config = dict(
    norm_place='pre',
    bias='none',
    init='uniform',
    init_std_o=0.0226,
    beta1=0.95,
    beta2=0.98,
    weight_decay=0.15,
    decay_shape='sqrt',
)
Each number is 128 + 24 x the weight over its row's rms, rounded and kept within 0 to 255. Layers, rows and columns count from 0. The size above them is the row's rms in percent of the matrix's.

# layer 5 MLP down (transposed), 1536x384, rms 0.121, rows 941-957, columns 96-191
size [ 96  74  97 104  96 103  95 105  97 103 110 101 105 106  96  97  95]
[[156 102  83 125 138 131 140 162 108 131 128 120 110 139 140 133 130 159 113 162 129 119 136 111 138  93 163  80 142  59 107 164 137 142 116 169 133 150 159 109 160 107 145  85 106 146 122  94 103 108 149 119 142  95 145 123 121 114 128 120 137 149 105 122 157 136 154 125 155  92 177 133 151 149 154 140 191 110 157 134  68 107 136 121 157 113 117 149 130 144 159 123  99 117 132 134]
 [129 119 143 121 136 124 100 131 143 123  84 149 141  97 167 139 115 159 172  96 117  59 165 143 155 145 118 152 124 137 109 140  83 112 155 131 126  93 120  48 121 148  99 116  89 142 127 133 175 136 100 101 107 126 180 141  98 154 119 115 113 100 113 112 173 137 141 137  87 119 119 149 117  62 184 172 110 136 150 119 156 122 131 126 120 155 141 133 149 168 112 151 112 121  78 150]
 [ 96 152 127 109 145 164 153 143  58 117  99 135 115 104 170 116 136 130  82 130 123 114  74 164  99 164  91 128  91 102 144 132 108 125 121 134 146 135 145 136 126 131 117 130  94 133 111 124 122 105 141 151 107 179 117 115 111 156 116  93 123 157 146 181 121 125 114 137 157 134 158 136 146 147 167 153 151 108 111 116  83 169  78 130 118  90 140 135 149 125 100 144 104  96 114 121]
 [138  92 119 127  83 120 164 114  90 126 146 129 104 135 122 132 171 144 120  86 115  76 120 140 118 109 159 132 150 168  71 157 147 143  65 118 125 154 104 130 114 167  86 169 147 105  79 120 165 140 135 143 170 139 113 118 129 100 128 114  97 100 152 151 130  98 148 115 139 142 125 131 136 100 155  86 153 162 142 130  76 121  99 140 175 121 124 149 121 104 194 132  96 161 108 132]
 [ 90 140 148 125 173 100 142 157  74 179 143 138 110 131 112 106 118  97 133 120 112 104 137 134 160 181 147 169 107  99 117 114 127 137 128 137 135 141 111 142 139 106 134 100 152 149 136 126 138 126 127 113 115 133 106 135 142 130  82 123 147 116  94 165 124  94 150 131 138 167 153 115 123 128  67 129 145 135 107  97 179 107 130 147 110 101 114 150  86 145 131 101  80 126 149 128]
 [153  97 119 137 151 159 136 165 150 115 167 106 148 141 137  82 136  89  82 108 145 144 115 130 129 138 108 160  96 184 159 121 141 103 136 126 129 139 153 148 127 113 131 134 106 142 123 129 132  98 143 135 123 117 115 113 130 142 130 124 113 125 130 143 141 124  93 141 134 138 111  87 137 120  94 122 107 146 135 117 145 125 177 130 111 111 104 134 136 126 158 126 129 112 107 117]
 [101  72 154 134 118 153 149 117 169 127 146 139 114 126 133 113 132  92 118 122 127 125 129 140 152 119 111 115 154 128 147 114 126 145 153 102 146 157 115 149 173 113 131 103 135  84 139 137 146 113 112 102 123 145 134 148 115 133 117 141 122 127 132 155  99 119 145 116 147 134 136 138 134 124 141 137 148 159 130 145 121 128 142 137 106 136 144 125  95 153 115  98 132 180 103 149]
 [134 122 125 113 146  87 132 111 127  95 144 148  99 102 103 121 117 150 165 125 129 152 143 107 150 142 125 108 144 105 122 125 128 145  86 127 120 118 135 119  87 140 136 160 147 123 145 148 193 136 124  97 126 130 136 113 119 153 125 177 159 179 107  92 125  92 138 122 115 117 100  91 110 168 137 158  98 112 127  97 140 145 149 170  91 118 120 125 130 129 118 117 118 168 121 115]
 [162 139 129 139  83 166 164 156 109  95 146 147 134  86 114 135 137 106 137 129  97 136 131 133 105 150 147 108  93 118 127  90 102 118 116 111 139 121 128 178  95 138 111 137 124 130 140 137 140  90 125 142 134 127 146 116 155 148 119 131 166 154 152 171 146 143 132 115 177 148  93 144 156 119 101 145 147 137 101 111 134 141 105 132 159 123 124 132 118 129 151 154 128 110 130 110]
 [139  95 125 136 125 115  96 146 191  97 122  81 166 132 110 115 123 131 130 103 123 133 129 120 171 141 157 122 130 118 120 161 138 132 113 142 131 108 129 165 121 110 103 192  96 114 166 120  85 158 131 116 122 109 114 158 132 113 137 117 125 142 132 124 118 131 115 150  89 128 137 118 101  75 103 165 125  84  95 129 142 110 130 139 118 152 164 120 148 156 120 122 165 146 146 132]
 [110 110 130  92 126 150 114 135 123 146  99  87 169 136 128 122 118 192 128 136 119 126 180  76 107 115 157 152 146 107 167 119 102 150 110 117 169 110 139 131  91 124 151 101 124  96 144 140  87 122 156 129 123 137 104 140 111 165 145 114 115 111 129 147 121 136 158 150 116 106 111 130 128 133 152 152 126 112 134  82 146 134 150  75 166 164 127 120 127 123  95 115 116 122 138 110]
 [169 119 129 130 131 108 185 139  83 171 150 140 127 166 130 106 138 139 106 139 129 133 103  95 137  98 115 135 116 122 173 111 151 121 119 107 188 136  69 105 127 156 122  79 120 120 147 136 116 164 125 109 152 146  90 155  90 162 110 111 127 142 122  74 130 125 107 118  90 133 125 136  93 106  91 200 123 143 120 166 109 148 160 114 154 110 148 133 136 123 137 125 120 141 144 129]
 [134 112 101 129 128 109 142 138 128 127 146 105 138 115 104 151 110 126 163 125 135 108 152 159 131 127 126 126 136 115 116 104  95  82 124 129 129 142 113 168 124 112 134 104 110  72 107 132 115 122 107 117 108 152 118 116 153 180 126 151 157 133 106 129 145  77 163 121 133 133 168  85 127 119 131 125 135 159 135 128 131 135 186 152 144 160 178 164 132 130 161 113 161 149 106 138]
 [134 139 137 110 146 116 110 145 162 120  91 151 103 119 121  85 136 161 183 111 155 148 167 120 132 153 100 146 163 123  98 133 172 122 138 131 101 127  97 112 134 162 123 127 139 125  81  96 147 107 125 143 140  74 142 145 115 141 119 148  92  80 140 102 101 157 113 111 141 145  97 153 149 131 140 109 139 174 149 118 124 144 112 120 132 125 139 140 152 168 126  88 117 131 131 138]
 [160 114 125 176 124 155 101 127 100 117 135 161 104 126 117 122  94 140 159 142 140 134 111 124 152 132 132 148 102 164 189 130 133 109 124 120 128 148 144 124  92 143 157 109 130  88 158 138 141 125 148 111 140 150 123 114 120 148 116 106 126 128 167 105 168 117 154 117 157 158 133 133 146 112 115 135 119 133 124 110 155 102 119 136 147 111  92 126 129 118 127  91 121 130 116 141]
 [124 143 184 102 121 142 140 125 135 102 129 126 129 177 118 126 153 135 181 148 131 135  54 163 133 134 102 154  96 113 165 158 147 104 136 163 129 133 117 160 157 138 118 142 144 108 129 112 121 125  96 155 130 149 100  72 157 126 108 115 128 140 125 157 125 155 118 145 189 133 130 111 145 156 167 149 106 130 102 123 133  86 116 119 155 115  98 154 136 135 158 107 112 105 120 112]
 [ 88 133 113  91  95 153 149 130 101 105 153  60 141 151 123 117 121 124 147 125 119 102 159 156 140 108 113 143 127 122 113 159  60 134 116 142 124 110 107 124 223 154 132 131 129 125 144 129 144  94 143 117 142 133 119 120 102 103 100 127 136 146 140 119 119 154 156 122 162 143 146 137 143 127 115  99 135 126 140 149 142  68 140  97 147  83 114 119  99 132 164 103 105 137  88 179]]
# layer 5 MLP up, 1536x384, rms 0.122, rows 942-957, columns 96-191
size [ 97  98  95  94  95  98  99 102 101 102 100 104 101 101  93 123]
[[124 162 101 153 159 188 140 113 119 121 154 116 116 115 114 138 117 113 122 118 140  89 127 101 140 142 187 137  85 138 156 158 131 153 111 117 135 112 157 119 156 138 116 162 132  99 133 137 138 157 136 130 127 109  98 145  80 134 130 197 116 172  88 140 123 117 106 135 154 124 132 113 180 103 169 117 134 194 139 164 135 154 164 168 106 141 144 127 147 121 113  97 126 187 142 126]
 [149 146 119 158 130 122 140 103 187 103 135 107 154  98  97 127  91 104 128 131 104 115 164 150 116 103 141 129 152 103 151  86 149 144  94 168 111 104  70 152 113 125 133 152 147  85 118 105 128 118 139 144 111  85 114 132 163 143 176 156 153 176  92  89 127 151 126 134 138 118 124 147 122 142 116  88 144  92 136 144 149 111 166 115 168 133 123 122 117 166 148 143 119 119 147 139]
 [138 107 126 165 151 175 130 142  80 112  97 111 110 132 149 140  71 147 155 135 140 107 111 150 127 149 111 121 103  95 140 138 118 144 159 134  83 145 155 143 148 130 118  72 133 124  72 158  90 113 161 131 110 151 102  87  98 123 177 138 119 102 145 102 120 139 128 143 124 133  77 132 105 146 140  86 125  77 116 173 145 111 150 146 137 125 156 119 154 117 151  81 122  89  94 133]
 [ 64  80 115 129 137 121 133 108 138 136  76 117  92 135 133 100 141 142 129 147 120 148 120 154 150 144 141 130 118  90 116 124 116 142 146 137 140 110  96 146 110 170 131 134 144 113  93 118 120 152 105 103  76 128 154 111 127 150 130 191 138 106 154 113 133 119 144  99 160  92 175 122 125 104  99 129 116  88 114 112 163 100 123 127 173 130 136 145 134  91  98 142  82 108 102 112]
 [101 123 147 123 156 127 113 131 111 120 100 140 139 114 108 105 114 121 150 138 108 134 160 140 168 132 138 171  90  77 107 153 122 140 118 175 129 115  90 117 125 118 115  85 175 106 114 130  92  93 134 136 101  73  74 123  95 144 115 121 135 135  95 143  99 146  96 139 127 165 133 129 151 138 110 112  85 117 131 104 135 132 108 142 123 128  80  86 118 139  79 119 115 115 148 164]
 [104 116 165 119 102 137 139 135 126 112  97 122  77 114 149 154 143 123 126 142 114 141 127 105 126 130  93 106 179 135 126 140 116 129 151 115 130  94 110 140 123 156 123  85 128 120 153 150 144 123  74 185 147 106 128 135 167 159 133 153 121 146 151 144 136 153 105  97 137 135 127 141 104  74 157  89 172 133  75 149 131 153 147 119 139  99 132 119  91 137 104 155 160 121 108 128]
 [107 157 136 137 174 152 159 132 165 125 105  92 136 138 155 118 104 179 133 146 157 122 130 129 175 148 116 128 125 140 143 108 128 113 145 148 110 124 159 110 123 118 130 147 148 118 171  96 135 128 120 116  95 141 103 120  88 140 160 127 112 128 138 123 125 114  92 137 139 115 117 142 112 150 105 141 145 158 146 131 117  78 144 103  97 120 122 158 121 135 151 172 131  78 148 119]
 [127 156 104 109 126 140 166 126  86 139 109  97 145 131 133 128 124 130 147 129 144 106 121  92 145 136 113 158  75  90 118 146 107 147 175 113 160 100 108 110 120 197 169 103 142 147  75 116 156 159 143 138 149 111 138 132 130 100 110 118 129 120 182 180 108 128 129 171 102  91 141 159 150 153 101 104 150 156 126 145 103 152 125 147 127 148 121 124 164 177  70 156 140 106  82 113]
 [150 144 124 144 151 117 132 195 151 138 132 149 172 164 149 129 157 133 119 108 125 155 146  97 131 156 124 157 130 154 115 167 120  97 135 140 143 126 130 142 161 122 117  97 130 137 139 142 162 140 131 130 114 115  97 134 135 153 128 134 157 162 103 133  75 121  90 128 135 147 137 152  95 112 167 107 141 135 167 124 126 142 125  93 109 116  76 107 160 120 136 112 124 124 147 140]
 [127 114 114 134 153 109 142 152 165 104 121 140 132 147 129 125 140 111 121 176  75 118 130  92 158  84 119 127 148 103 113 156 118 121 119 146 141 128 130 118 128 114 123 116 159 112 101 125 140 165 105 131  98 169 143 119  61 141 100 107 148 118 161 137  87 159  53 163 123 108 121 107  84 107 110 151 150 147 161 128 161 138 107 119 100 141 146 124 139 115 118 167 123  88  98 157]
 [156 120 150 183 168 116 110 151 171 138  91 146 115 162 127 131 143 135 160 169 178 125 122 122 145 124 118 114 141 141 102 113 108 134 152 138 103 125 152 126 165 155 101 145 145  83 109 171 156 133 113 173 137 129 127 120 105 109 136 114 129 120 114 136 164  96 160 138 109 113 122 125 166 128 124  97 144 194 177 110 145 109 138 133  98  95 113 128 136  68 144 150  98 122 157 143]
 [123 136 138 124 147 139 141 105 157 118 132 141 145 152 132  96  99 127 120 134 100 167 114 144 152 117 115 146 136 159 161 161 170 145 146 129 168 161 133 130  85 145 147 123 140 113 150 156 151 152 144  83 130  91 133 130 155 179  84 133  94 149 135 106 108 135  89 126 169 147 151 185 121 154 112 153 161 130 130  84 116 127 111 114  94 144 154 167 105 161 120 145  98 125 137 149]
 [163 144 137 108 125 127 132 116 144 149 105  97 142 116 121 148 130 134 145 180 127 144 132 110 131 117  80 139 134 148 153  65 100 157  86 144 155 109  87 120 128 104 137 134 134 157 108 108 120 137 146  42  91 116 143  96 129 118 139 123 118 147 178  97 105 109 118 119 105 100 102 123  96 128 108 153 141 143 137 135 135 152 141 119 141 160 151 126  74 159 169 105 148 170 118 143]
 [ 79 117 124 115 163 122 159 144  96 111 148 123 117 126  85 137 110 139  87 161 134 134 109  78 151 111 144 136 182 171 135  91 102 146 157 132 112 115 157 158 125 117 127 126 118 120 127 142 167 133 107 137 147 117 124 125 114 119 142 140 106 153 118 150 165 117  79 166  73 124 124 160 158 132  84 113 160  69 142 118 110 136 135 157 135 119  92 144 132 127  94 124  72 169  48 135]
 [123 159 112 118 122 166 119 128 116 130 170 146 131 138 152 149 104 149 123 132 123 162 148 147 101 160 127  90 146 158 110 109 127 136 149 147 173 126  73 152  98 125 117 141 155 127 124 117 119  91 133 142  82 137 128 117 121 108 161 157 137 104 136  85 132 113 179  94 120 105 183 127 151 181 109 105 145 139 134 136 145 160 160 102 131 172 122 134 102 148 127 129 110 177 173 160]
 [138 101  83 143 118 182 147 155 164 120  97 134 127 124 140 151 153  82 128 103 134  85 131  73 121 129 153 103 151 135 127 124 116  98  90 135 105 119 122  80 176 124 174 127  90 138 137  99 103 107 133 156 163 126 130 140  99 125 107 141  72 176 122 158 118 140  97  93 157 151 158 125 143 158 139  98  91 123  98 122 130 114 131 157 125 105 155 118 126 139 133  82  78 124 112 143]]